python train.py --hidden_size=192 --num_key_value_heads=3 --intermediate_size=768 --rope_fraction=1.0 --qk_norm=true --init_std_o=0.0276 --lr_head=0.00897 --warmup_steps=125 --dataset="wikipedia_en"
Each number is 128 + 24 x the weight over the matrix's rms, rounded and kept within 0 to 255. Layers, rows and columns count from 0. Numbers have three digits each.

# q: layer 7 attention query, 192x192, rms 0.167, rows 100-164, columns 48-95
# k: layer 7 attention key, 192x192, rms 0.169, rows 100-163, columns 48-95
# v: layer 7 attention value, 192x192, rms 0.229, rows 64-127, columns 48-95
# o: layer 7 attention output (transposed), 192x192, rms 0.287, rows 64-127, columns 48-95
q100:147132081153142156116116120131098117094124172108146145170134138161151139129149139156142163127173128135147124148122111139094175098123117092108143
k100:096154121111117122156125120149127143111138101134118134144116123117146106130136140136136146131154128110146150139104123153134122131133136148147102
q101:134131169078141118147100096108159102132160103155134148136111128113163166133113123157065099120117190120136132129171145128130120141110175125152147
k101:128158143109084103132170096147144170113115167116102119113106136105161094158150128109123148146124093145109110108127135129157122092130111120158113
q102:086152115180168138137132166140106182156111114107095139154118136093135136126090156136128144110193155153148111166122119152157102156099110134100129
k102:134130104112063126176140128134131164112128143132149161110085131178132117097118133140140119112180134105105103163091132126113161105109163126105138
q103:143123162155118130099110136140128112152121139147120188104124130134157105155115093112121157132124108129149111156090122150106158128122077133091133
k103:171111043126166123105118167112142182127132096150125120141123143176132130089139137141134148148121097138116152115094137133138133118126142133142137
q104:162119124115126152140106085121129117102101160129135124118106151070078136121129144143105123125131142150096167133164128136100112155165151152136144
k104:131106124120137090142112115153112123112122105153083138139129137129128171154117087068105104079130081186149136114135068138132130131147095134114136
q105:117115140144107111129115104144092116115094152186120127142150115151141097128133104131180118157137123116104110140090090125115148097121094117110089
k105:139151166128107111120149143103140105103124147112172115153128141119139148111136164138131165167130137133162154105116159148079118162126128153121102
q106:142137117121158121145112120141159141117110124117107118103121158090160168145177095130125128160153146123152118137129178126154094129171107123164121
k106:156191106157130157128118144150129159101112111138142138152154132126141099125133129165092111142133142108178122096106101196155096126152139093161102
q107:128119137098189147116116166161115116104118105171142136151097106138137119134094089163133152157120109100088153126129103133113170080114124162155094
k107:084138125137089112064140156143113141183123077137115102159122123139150117119095070134120131171118068123126137086159144077170123138147128130124167
q108:118132098139115111112154135117126113138130132141100097149140140140087121133096133103179129143137114182151107132150121097127118131151131119095175
k108:118094123106131153178106165148115099141126103148132139158086142117134120114133118136145133118149110165185113140166127115142134121159137119115119
q109:170117132137109162144120073134163130117124162160136111165160126130159141098150111136136136148147113155069151129214115158148146131126120154125127
k109:113123127120121126083121172108127091130159159125086105140159112125126125132108111133110114153074072125146126131111111126115149164074150126145128
q110:121144111138131142161132168111132144148081151179099170130150112151143128113148090148116185118152131132156119111162136110097116150166118123122151
k110:118139087128128154130123123109127136125167114147150129115141132172129208098109118094169138117138155120158112166137127145094100166162116111188148
q111:117106112159120139137073137151119085096199142119147095059117099127117160107091137121181148122157094107173144072097089127151078134076108112083113
k111:095172141141100117121153112113139133132112119133138175166179106135137121116169173098100071153148127133159127134108166131151107169111121116107111
q112:110118164163139096084122168147144087153148138131166129148107135122154113154128135092136112166145137140110114100114127125132125140144164121160108
k112:156137116100136132128147145066097109102171098119093106111129137136149125092100101127078186131112112130119144191144159101131138107110099115142176
q113:135138125157124131147120086143124154123077154153151110122096112136128101108151167136115163152089115166131139146095144147111078156130103151132122
k113:156144127138091158101156155107114165105149159118170145135162165117156161166112148094090123115128158114105085118078111138084151090158118101145138
q114:122101120160156119137098125110096147130117109133117134116142153157119136145129133145108127114123140122147134140113078090119119106110112135126141
k114:130163102083113133111147099123141142133086172125119137164118106145098149091106134143120111180113139097137125177141101163143111116149123133102138
q115:134146084153127131089135154117102104152118138099106153122110170148099153142151126116108124122149126114100110109097121116170113107108103144121108
k115:093066105121107110139101107094124143123138138114133108082045147103162105143132189122154135109127107079093119121133146136144130111122128158107119
q116:157096116103128178167144098139124172146124093155126074125143116108127099107107098162121119139157067115082131094096122110109140133113143122134136
k116:107145143117104112135117137076119124163160100123151167100128093111154137115101105120104135139140160178154156098113121162135111148106126117164124
q117:109072142105164148105150119154178110142116147116151168150119101129142158113142126152082131106161140081099123128116123149093165152095140145133143
k117:114138138103106147122099129144149127115157150168140122112090148130170124162113119141143110103134118118099143138117101136140061102135090112130138
q118:129126133129095128151134118112113133139148144090186128116120098139097163143124148132206150108091162126118101139109119134115129119138114127150093
k118:135150147128120100080174115156117123120140168160127139117082084156089127157179117137178169111143149111179140128105095160131119152174146153123118
q119:102167121153125075127150158109102139135094129090122102156161105109163152102172119137140173176087118076111056118101138133141092143120114119094159
k119:120122135109112110114122133104117145138109118133102120127125088119113138101118109113157132120101127157173123175150100126111123165171126103068165
q120:129134127098138145123165135109116174156126144183148150097084132150088134151138164151118151164121139104134129132126129133100062149131160106121105
k120:082115145136077090100118130105141117162109116116140071088124122196140130172123113103157144121120130121133109161124103140146126113120118105114144
q121:130134119167174111129145134113167116127161097149124158099166119171137127141129121091155130136110101166148143129113161136167108126095121137134149
k121:112157150109122157122125131174106108129114113089132153128173109152155117128148163145123139128123140113191071137165131114092138167108156132162149
q122:154108115125112113119151112122092150155134148144131145114094134105145100139145125121165114109118144153132104087119110142208095086111151108077156
k122:105177142154165139144190116078112143142081126148096133115158160130150111133163144118123141092134116122131139152072148088133164126125088171124164
q123:146143127136116138151141183148129133151164087104109091158129146118115114155104196171130156091084115167133124117102128152125133179145156076128133
k123:119134134135148117196135103145186133136132156119147115126146115116157137110098151075181136136096156150146073105148117110113091147131141153147171
q124:138163144130133151143087147146086134113108190108153115137112156133071159108157103145181132102136124107119118118166099094134147114199117159097122
k124:107123155150148126119151115115109117129157163186146081154101116119121109110122155156157108114116118122121155137099108131159114143133158131101144
q125:121134112106151113107102128123089075139103187134137130107115110157072135106139120108129147107125103097126208135123091101152122114125147151124153
k125:127108162154122123085128104143113123150128119109154164162121135158171092099124132113097104117113131123140126130142137110106155117162111158145157
q126:160084138130134168116119129142127089146108148127118167117106112114134123135130081125141123112168141120157148090113088110146140134082157126140128
k126:161141138130130144115119160148123112123144164152132108107110097187154160110152091119117136108169103109134149173118149144157098132092133165176137
q127:135102146139165121163125180062138157115105116126148100121140119059122131117098130141135125163135100090146138112114103128149123134113100154158118
k127:155155125081178113127144129149088142126196111151117118150163100171144109114138119073093141121139155087124128118137127166137102124166142118102134
v64:126065106122150103130164111097144116117148127148123141093112150148158164112161120087134111109181122153132145143139104108124116107121101117122123
o64:174135123139142138129168093125120143141157123140103162105147090134089128141164136093127129135139148099133130138108165120149120127112082124109107
v65:153128122109121150111153136106111112153150148123135136154146105124126141140115096119139095120154117109117128130158107120126137154145145097115152
o65:122112101117157133121113090142124115133170107108144113140124139138154148167147112170136142120117095139123104110142152094152095129127124129123138
v66:104148130150156144132117100107136108136141133154136122143134103162127134138142107118120121153106129108109123166112144126129106135118131133090109
o66:122151129138086115140090098109146128134116129123119096106137100107151168134132123131145148123148139116135128148124116132114122146110138112133124
v67:122122175118131081104102123113115119127153134137127107151144120122153104126142144128130148151107120114127142132135102151098104133097145102122083
o67:116158120115125125150149142122119141166113121155097157113118120120100146130117096124128158120108122144116082105140120141145146142158121124144155
v68:164114147099147138127145139169092128109158127132131105151132113114118125148116096171110104144108165106151135177159163148126130122171155121129104
o68:123172117110100160114142130145153152134117109144107133166172106131158118103141129121094135144115100155088087092157121128112127144126140132134136
v69:144105163099136101153163106137121106127124146132097117122144136095084123147080152109131117149119161148101113098127144141134125113141091148143152
o69:112100111139137108141123105109143097128144144129188148129160125114172143143143129130121139159117139113110144175096115193104174102136113113119127
v70:108115126125108094123102148143159128115096100139141139120140161123160146141131143144131127136076120134081084113109142160116129118093136144144146
o70:145119107107073142122162140123090084117111144165133099114151128117085115125109117156114118138158109109161125132104105144113121114171134117147140
v71:119117128136115153159123120131104129144120140165139118147109141135099134127131126105137143136124154140138102098140151102135128140137106127139111
o71:140145173149084104147103156121117120113143112110155187148147140140155113071145154152107139133160129127123170133127091140138105097101127146147124
v72:134160136126160149168178152154111103139149110126154134118144129137111160150134126130120117119086116133125118151120149192155151114121131124115121
o72:133128108131135138148124154137113136119135108143120136145128171116096122101117103121132151131130140142139115076180092132137120120082126124127120
v73:136106129144131151161139112157113131159123162123136126110112096105129142120136128115119107143129147126140142144136133181149137133109149139115133
o73:120129145155086097120125172143137128105148154115109124145108131128140140176160106146136107093158126144110162106103104144085124102067161115130149
v74:091099112122103084131109147100138141120126113171118089145101150138117132147129125116119130105141105132156109128132111092082115112123118142127151
o74:122099129135156135132124162131090131154120126132137149111143135120135105113134132132164117104140120085123129131105156144127151139131146093111155
v75:135131140133129103151148138149132105121123129139098128130115149099122118122132152162161129153154116148162151124122139115120158133158132141160145
o75:126104149143114130111162125150124156108098138119133108142151081146110132105116101139097124097141163111113115132168152119139125154161120127124156
v76:156098159122111109118138131118146087118150083155081104139108151157115149110141180136123125103127099090143135102133144133146121124135106143134134
o76:126104107137112135127134157109140125124129111127145106126138112131135149119108098127079184147167084109138114120123107144137113111112149152113119
v77:130141095116127134146124126131126150124125120115146143146092157126139117128094092150101140101120104117123151164137137170147151136164107104116129
o77:135186151114140165117168114155129126136142143129115133138141152103119151102145107128148094093135102162174091115163139111132078086154137104151138
v78:134123129119127136125133116111118129149173117133091118145124139151169112129159124096109134107171127162140101146108136126129154128103132117134145
o78:132110160098169120126123156133129146088113138127128123095127101133131103094116164099141113126132163137118151097085157140123146128130111125126124
v79:138143142111116136117145143109123123138129138135149119123122108125107129115115128119131122122146120096113122110137123133140131107113091102159093
o79:112091147140157128122183138159139133134158120129150133148133123115139129111111115093153113126138114116129123099084119131127139123099127146166136
v80:130171107131127155152120148126131112116136116141078129135117144148139135121149087170178118111157106106115103126134121132135123133143152131148146
o80:110075119144121128125124081107106115135152127135188096136105119145139165130146162137094099102151127145165115125169127105117118098135127134139126
v81:141122106103149120121121134110134127151102134146092098129147117126141117149127136134174120136138122158092163158114166166098091109133127119172137
o81:129127169106114124130117141111129120119111107088146114067082199144097172109135178157118144133132117158104100124120128090156157113142135114109119
v82:139090134132097097117096115134144126139150104151143124163127131098136119131151109102122108101117143100153120103125118156152120121121145137128139
o82:150114120132151164107136130138102127128098094148116143141086139158149119172128089153105131123112086165127119108159134150121128123107131131080119
v83:136167136161148109102126134127155139127091088115137148073131122100140108127135158138109116147161122115106091118154112130128156152137137171138135
o83:103120081142168135113145149128127163118110128147143140121104130117134119125133125146126119088083090128133099126163143072128120122107095138137129
v84:113112136114158085136107134147156129132135121149139147117086132129107154130107120120119119111098104136135116123099120105170124121086125119109065
o84:134134140149120112144112141119128101144114154116133143114156120133101160104110093078136159144129114132159127139145109148131126080142135142138114
v85:156107150149150142095143129132195132123096145094136126152102136158154126114123123147159153112152106136129141155093110132129109159145110119105107
o85:133142136147111137143108127122152147126144133137127158105129082130128134117153142140141123144139136164172114067153120149139125079118141116154150
v86:088149134134150103130097145112129136096127120120129118101129135133130123108139103116131143128104134107125118091127134127118146140109097137130158
o86:112108170112114123138128146095138080110134093076146156118110119126118076136111124123147100148139108133113110148119126148118125123136136127172085
v87:144133107092113124135126101112126126139095145128103123111137143134151136155179134131149142124110103133137123134140115104109120096104164125153149
o87:120143147153114119101152164117095097082107115115138129129133142136117129120080156109109132092150166110120173122133125124152151149134158103134096
v88:139145113155120114148129117133146091149122129117160124141139136114119092130091128139101142138110100126135131108116150104110130119164125117096137
o88:101107149122149186116155134150140154136128130143090106154098153100128107141128117163137090150094124128150121143128089123099122133146124164108137
v89:121109162096141145111135165116165114109127136140092121110114125182140096120097133144114115156097112111145138152125128166137129130132143121116133
o89:111150117103096103156117100157110177144135149114143130130101132098110122110100133199104104120124128147140145107153157142128140113132154129107116
v90:139125150105105095127129124114133131126117116102154148114114125149150122125125150107104143092132151117095120161134148130109077160090155151161086
o90:118128115135129116072143113128132149128121122118148114127089101115138160108129127132114088149091119135113128146082153157138146120133106090124143
v91:119140153091138107133106164163144140138109145150085152124107142157135123131119098120112141120113104098155137126137126120145126146136128158149162
o91:141126111106106098117151122097106096076114119123170087153089134127158100172115092156142121129134121148120149128144152145116116099165121143120108
v92:116184156144149127091137153101123153148146132107146137113147098122085162124133114147113112098100135144137125146129146094138132153112129116154140
o92:108129132133106128138130106119117118113161119105121088123102123158163123110143112089104149096093100097125104120089086156110131127153083162120129
v93:135170118131144153113127120148133150141112115153113153124115081117130131162116089126142122120113146140154124166144137066113144128135081095125092
o93:143126144178165129125101094128147100117157155121146114151112153104094119132127138131115142130125132163121128123095103125153151155100164147101137
v94:144113146128119113108124141133151092142141121094124145117142148160126113144125111121114140118131105100133110116147147097119113084136130084112127
o94:124148101116134159129134119122083147143099138114111098137094146126096122154105115114144108162118156140108125140118114191105118112122140148142152
v95:162147139127124116118125147153098134119106121126121139115136148121167113150141139120113104147142085122132107135116127123135126102136101103095111
o95:113118152145093144166154127140141138162109157144105157158130149146123134137105155139138136115145140115132117124147140146129143146094158141133127
v96:103135127133153136126108120157097107123126138126130150099151138150136112124130119152113148088132138156123128129129096108159177107156123103143152
o96:137133087112130110131133163128127165124134119143149122186097138134108150133137145126126151164157112135106149163134120113124137159122126131184141
v97:142103136129076116146129144125142117113115129080149113134155130106113128119111153089143114120107141125098169145140100144074126095132154123115171
o97:130176141135126163103130127136080127149103116170114167118131104137105126155123094118101066150143100145152120089162122157125115116100160136147141
v98:119129089159145119127125128139098141099121123123143115096107112144118105136123112108124119142091106136164140151145096127114126106135102120158156
o98:171103151144137168151136124126084153148146110097138111127152098138118150114088152129114174114127099167161124132118115102157149110113120105114111
v99:146151115156142111125130137091115103118126139176142164116154144108149114078134161118123127120111154113123108105112095105136131128150165111098117
o99:118168131113130142112150140116127112141109118168128137102112079125167140129139097179119103106126124116133132161155112121158130132117130142130110
v100:156158096139126149112157187138116100133140155129097190147114134128100090142120126106159144143152127122120137118137131143110143107116116144135145
o100:116100123147123163118115083131157129138132093098180128120105134119134141139137110109103114103110145144124105094129128091136138132106144136122102
v101:157116148076156133158144114113171146126161147144082105093167093136134136143100092123123148106152124114149127150089124103134141084137137138139137
o101:114125126162138146101147124153082166077145122131133126133116111137115115135125092132181124114157080142130167142112124144112160127140120099133129
v102:135144113130153149102127153137120112135132116120135142140120109099123134109186149128151130122118095147135092126138132163077114124128143111106127
o102:107167119142129105102132122107156130166106083119114093126128100080107119138135115176121129114145168118123143089131120110113098122112109114117127
v103:122146135127086104155141143121128104142082163127132134143152129122131133134123141111112154152117140114118141148136160129084094122121120108102138
o103:158142143143114122179132121118135095134133143180135162169154139110139132164096130175146087134115153097125128103151093136138094174132134147117128
v104:128136161118116143136139131105125095097138152111137096110171147148116109125123158143157130144129127137122142113135118116142145124126071146121128
o104:164140116128133107113120104142133157162129118169084152130114124131147101154082130127160120162134143126150112109145157154099142093151136114153067
v105:129178133115139134132182148138126135132137105137123143127111119142141120122128138102123124097125111147134120120097132110151157121132144122107139
o105:121126097140120095118103127166144185149126114146105109105141131132161134137147143128151147124170125129106173174115146114104122138124129158132123
v106:101143138118134118101124150149123129150127146138083128125161137145148133130082128127113144122112128134116148140109161142163091118132143127148136
o106:143149075132102158145133074101136157100120133115108132118133117116141126090143136144139086105170156138163103099139100123134166098148118140148089
v107:129121121115134128101151145117125115186138129142088140113094124148145132133154122135123154134108112101137105148147094110102117146142149131139120
o107:102106102109135143167135083162141106091105134137122081106116115122143140150116119132124140135148134092108151132145161124088101140123114149141147
v108:130172159100132120127096175108117103136118153135156139133129148112126122124138120128150122127136132133169140097112156117136128131144106157127105
o108:143105106151116150086115103133126159105143116151116135116118086148117126125160107118152117110078178088079138115153098127104150114108092114128123
v109:141100119134093091115129121138101143127131143173131155117133126102100104112124144092134121120120121171103122127120102116145130112129119166138113
o109:114109143146106130102091124165129138135130153131130149126137116138142166125121151137160158145100117102123097150113135131141116138111101160108097
v110:136128112114124109104139093113123141095131136146098101150132145159124147160108117125127123141141132133121147158157164129156120131112127130143142
o110:130124154082112128116104139165135119124166147101128139126120111141115110110173144146124131136137136130119132149158131161120106139108128122113120
v111:097130127119115133141136172128094130103143096117113127107123122183115116118151174158167124134089132151097125155132134128100109116124117115111156
o111:138127130114146142169138165087134144132142152117133105107124120119155126144137145114086127124154147112113130106120123145102126162101147141107153
v112:135118135128157152158115103134132111137143126134128141103130154108110121144100157122120106128119138129103126113112066107105205173113119110142139
o112:133116114120128146095161142098142132145138132099145129157121090119153126144124155154122138129102095128125144150112087138108119113141134126142156
v113:106126144123133158139102104148112105106128112147116155135122109088137129146133147089138168117117159118127138122124079122132122130111150138102118
o113:160124167152113140118105120081136094111071162134132128106113130106106136137138105130137156124149094162127172133135134146113147136140113135118109
v114:156112140121135118107111104128117106164116152131112129133100106158128150120133137143127151132116141132117123089142086136146134117106160107125112
o114:115131131156132118125110157154148122125133129150135115110135121130114123143118154127107117086173131129090108138092133153126103125129119169117116
v115:142109134144126137124106155134110118122102098121148069130126105136106121145144110108082135133121147124111130141154124139118141170109138142092116
o115:135115163107122120173131118111130095144105131140133112096140108082132149122140108146133120125131093127147135160134109150121125128142134123142143
v116:106127136122161122121122146139162140134128110140148111112097142124122121138120127146136142103109127150135136115124115114126143146115114120103120
o116:099146135120136143140124123153129134111128120145100124105126112121122113129118150113124098130136133126123168112143160117123106084119135134123111
v117:159157132102125152128138117143152143119147151140144134129132131139084135104135136112145108150098126159107120110130129110110136113118145111107116
o117:130142129143101145114163130142128133137093121142144149117090158112150093141095161109106106142131128150128127129100109155112138113116101148104149
v118:150112135144124130127151167111149140108166124165157156163122136135123097139149141086130143151145124135129127133135105120141110132103105112136130
o118:125131140160104121143138110155112132164118145121147125112137130110141115118115125113153125128155116101114125128136117102156137090151142126112135
v119:104140117118128134140120151135159132112111133130126080150154134132134106149151125089126172119128144100107139128125119149095132106088138116144113
o119:128134122117101098106116165139072141115140108128119143089112135135156135138143115132124111134140126152146116104094118129124124106138119115134122
v120:099168156139130159115145160154110111114134109154151135136133117164114153112147137126124128143126113132155113139095118122141126173119130182139138
o120:091136141147095100111117119099100130122133128139123122118117109101143162086137124114136152113137112111162142126147125134159111164156163127123107
v121:128141117137116153138130141114079129144152125136123100115124116084131158125115138109136124142122094114129112105111101109133088149094102116110157
o121:135117145144110137170106151116114140157105138144132136079122094122100117134144157116106136125140142117098131135127132126114078092167111155113122
v122:137102111140120120161137136132179124093117102149144154127126115134130147079155125144128121136116137087120151106099100150151136190121126109122135
o122:152134141096149143108097122139137142149144097101160114127137132136111137137142122115152080172142109129091127093172122128138100151117128141119099
v123:115143126109134149147119133123146103142106098112104110130148139134143133158140120133113108112154122097122146122142152133131095129149119091144175
o123:123173135129140117084118152141105110181158163117153104131129164116130122099118135160141097145090149141132150119163149106096125131104119144125139
v124:122105162147090168161140127119123135132087147109092152167122122108136122166153124121117150139117122146140119098125155123112140143129104136076091
o124:124170106106130096156124104118176140107117144138151159121144128137151119139132126141121147138114136153138145134140113192143103146144136117116138
v125:158129116161171113126143130154126104124142111125133117134129125103123130128154112116159136089095125133136129078128129126133062090132155105136136
o125:097109164112123109111137136123102145135129135123113119119110140123128098145122135121135122152107136121166108136123137139110082143114108152122123
v126:118116146104138134142122136147140119166133108118113167126086140080121124120128106086103117128133135125105118133095115097144117154124110112155127
o126:129141149137114134140121103133125141101120112122151130123173118105117080127131094144134127162140135101094136119158125136108158136131099181095119
v127:124175098128151103156159123131120149117164111131158125132122112149130123137117139159114120143112108092185108124097101176130140100127133099114131
o127:125110123060138151141121148167104117101173127149125130075161126113115159104109133106166115113113130141137069129126144118126114095126130132148144
q128:128128128128128128128128128128127128128129128128128128128128128128128128128128128128128128128128128128128128128128128128129128128128128128127128
k128:128128128128128128128128128128128128128128128128128128128128128128128128128127128128128128128128128127128128128128127128128128129128128128128128
q129:128128128128128127128128128128128128128128128127128128128128128128128127128128128127128128128128128128128128128128128128128128128128128128128128
k129:128128128128127128128128128128128128128129128128128128127128127128128128128128128129128128128128128128128128128128128128128127128128128128127128
q130:127128128128128128128127128128127128128128127129129127127126128128126128129127128129127129129129127126127128128127127127128128127129128127127128
k130:128128126127128127127128127129128128128129128127128128127129129130130128127129129128128127128128129128127128128127129129129128128128128129128127
q131:127129129129130130128127129129128128128126128127128129127129127129126127127126130127128128128128128127128127131127127128128128127128127127129130
k131:127127128127127129130128126129130128130128129127129128128129128128129127128129127128127128129127128129129128126128128128129127129127128128128129
q132:128124130127130129130131133126125130132126130137125126129125127122124124130128127127131129130125126120128134136127126123129130124134128123125132
k132:124129127129132129129128126129126127126132128125129134129132126128131126127127126125126127127134136127130128125127131130126127133121127133125128
q133:131125130126126129132128126122129129132122134138125125131124124123123122127123126126125131130126126119123135137127125126127126125136122125124134
k133:124128129131132131129129127128124126125131125122127131131134127128130127128128125122125125131135136128127127123125132129127125133119126133127124
q134:128124127129130130132127130129131128131123121136128120130117126121121124126130135125126132127121128123125136131122128128127131123136122123126133
k134:123132126129131132131131123126124128125133130123128131132138128129131126126125127119125126135136141126128129123124134127120126137115124132129125
q135:125135126128131124123126123131126127124133129118129137125141127141134135130126129127130125125134129139132120123130130128130127134117132130129124
k135:135127130126122130126126129124132123130127127129132123125125134129129125125128135136132132127115123132130125131129126128129137122137125124129130
q136:129123128125128131131123132128129130132122126143131119133115131117120121125134126129128130132119124116126131135124128126128130118137123118131130
k136:122123125129135127132131128130131133129125128130124128130127122126125130131129124128125127129135122127132135132125125129135124130125131128130126
q137:123133128128129121121130126133125129125136129115121137125143130144134134134127130129132123125133130145135122125135131124133126136118136134127123
k137:135132130128119127124123130127130118128133129126135122126131134129136129124129133134136133126119129133125118125130127134121134123134126126126131
q138:136125132133119131134129132122128126131118124138131121128109129120119123125133133129125133131116123116120126131119127128129133123145123127126129
k138:119122122127143129132133128130127139131127128133121133130125121125121128127126122126121126129141128125133141131126130130138121130124125128129125
q139:118128132118131141128118127123128126128130138137139124131124131125129130130139114126130130134127124124140124126133130132131124113124126116134122
k139:139123126133122122122122137133135128129127124132131119123120137131130130133130131144138133122114113129127121127133119133135134115150126120127129
q140:124132134119132142127123128125129135130131134137133120132122134119129127125133121128125128138129122123134125124131126137127126116131128114128126
k140:133125130130124123124129131127130126119123127133124121126117136129130126133131128136135132124117112120135120135131120126136129117140123116129125
q141:121131130114131146131117125115132129123126130134143121126112131123127134131148125120129135130122116118140120125128124142128126110129127115140118
k141:135120124130120117119121136132141125123126120142128115116108130134125135132134125153137135117110108132131118130140112135142130111152131110121130
q142:129120128137125126127128127123138133130131117137122126128119125126128120115127129127122130126117122130121136138127133121138133127132130120131137
k142:123118134141126129138130122131125124138122134130135119131124116117127126128114124123113126130137133128126139119123122128129115130132128124121132
q143:137130131126127142131122134122116123128125130140146127127104135128119139129130140129124130125127118117126134128122125133138133108138124131128119
k143:133128129130122116126124141136133134120139118137137121120114134131122130136127119155132137116124113128121123132139115136136126116161142119123137
q144:154128121120126128124110129142126102108137122094135139130135127137145137123124137141135126098122131146134123116126129109139136123116143141135105
k144:121127132132126115118122137139141130137130119129135138122102140144129148136129134153114125123130136133119114130147125133127153126137128136130124
q145:142125127126135134112127138122128148131129136144137119126101136096111124126142133142110132128130130098114149146106108137106135110134132105119124
k145:120142136133120139114144122128125141135128123141128133124121120143123125134124131123118137123124129126135133120127123137122128114137108114121121
q146:141124134131114128122128109134116115133138134124133127118147116126117118121089114149125114134126144151106132123141119128119128146132129145111151
k146:125154129133136142148147116110104129129120137132112150121147115124112110112109133093104121147144170138135134128108147121111123146097113145114125
q147:142129119139133144124145137103103145125105141164142120142099137105072131129133148143121153149110117121111168147120110122119139093157131123109136
k147:119116114136159133100118122142159099136115113123129117129137139118152133138135138117153107124134114100142138136108141143147124112116132110137129
q148:145116144115125134126107158146158131151133088147129152130077133145155147097097125119128132119118145159136100112140129117147157124120149151099107
k148:100160156176152121120102147179135174084116116151085196149070140191178098139122120148136159115170126089127103160127123098151125127149142120067167
q149:075134111142131121133115119107144153136149115146126157141149145178123189177147130053127105137125090134128124147181164143118112211122122163092105
k149:103061051144081120157104144112126130131129137126114169101123131135145113137159109097183102108142092155086110157125157091120142145144097142123147
q150:166109149152084128181172132136251147162184160124098127148087160120118112112144120157069164119127124115113145152071144080130102122102147103111131
k150:135121157137136101097170130114145073139129132086143103126197095111099129070073133151095153106146130057154120166116124171151150119099141154144217
q151:197139138193114094126099115159164128134138122147182163153167228114158138133167131182128112138096119148099183140115130129121156174121041103116114
k151:138144135153128079195125086125145071086143120107155128106202177118180146096162089205119212087163051156082232116093219188038173121152081109106155
q152:131094168096124114133080131112071132118126119084130050143130112157141061123164125086137147115193182172141133134133102144156164130081172159132204
k152:105144183118106185119114165147118127105102132087105099113178194096049097079158110073121173093157072175105238106105153111118140172093151064177152
q153:175138153095103131063190067161121136104077100108068115109099082174095072071090132136149124083127132078166171068132134126104164207150106123117123
k153:125192139098086119025170097124114151091072148165045141115057122167143162088130162176115027138101174134170110093184168049155158087138039059168145
q154:145102113149136131137175159169108063132119166115181164117125124133143143080138126070119170113122189060175202044189170141078169132162124148102146
k154:171115126082083133198192164081181099104090182119168071071100118143125104059067176077034139153150170150128226088167125159094181042113093216096145
q155:128148116057114178075155166158102077070123197114209145085098109099142134135089134107065198073164109129143082127122201191162208063118144141144092
k155:119162161053093139085169155129196141130138108046161176184032119188161185161172139135114162133081048152071097222141112202032141098104119130150080
q156:131062086190178128130157094042080126150168120090131099084130121139156123090112145099127084095142182125115177116147134047132162066175163128080045
k156:126114135162188064127161059075107145136159104127104115076083130137153111127108163073140088162167151189119146119121175148114174066127080106139119
q157:117159124062134126146121153176128191188119108152150180107104168085161146000120151114087125129137088154114121116161145081101133133064170127163166
k157:133145164116150136118099165146107137131192113112157160191037179152161153136139152085083137160120148229146152133152116121099034109055196109122131
q158:152168111101123071135157139111119068101062091142103149085127113148106056195212095222078139124139148064201188157170092146164124139020163088118142
k158:087036158180107101098118082041121128090096129128098141182098139123133070157143103153093104177211114139190184152110085142135149128091117054216058
q159:135154100103146110157066146080228086075114119122089123091123221133099019141134126120090098106119185106184152167081086151073180118101081096138158
k159:169081099191232114055111088071200123089080135113179081150146181140081103105114092045081125123126197145218163148098155097148112194172191093122110
q160:128127128128128128128127128128128128128128128128128128128128128129129129128128128128128128128128128128128128128128128128128128128128128128128128
k160:128128128128128128128128128128128128129128128128128128128128128128128128128128128128128128129128128129128128128128128128128128128129128128127128
q161:128128128128128128128128128128128128128128128128128129128128128128128127128128128128128128128128128128128128128128128128128127128127128128128128
k161:128128128128128128128128128128128128128127128128128128127128127128128129128128127128128128128128128128128128128128128128128129127128128128128128
q162:128126129127128129128128128127127130129126129131127127128125126126126126127127128128128128129128127124126130129128127126128128127131128127127129
k162:126127127127129129128128128129130128126127129126128129130129128128130128129129128126126128128129131129130127127127130128127128130126126130130126
q163:128126130127129128127129131126125130131124129136125122130123128127121126125126128128127130129125126122124133133126125126126130125133126125125131
k163:124129127127131128128127126130130127125130129124130131130132126128132128128129127126128127130133134129131127124128132128127126132123127130131124
q164:127131129129128127125129127127128126124132128126129128128131130132131132127127127131131124128129129131129125124133129131130130130125132129128129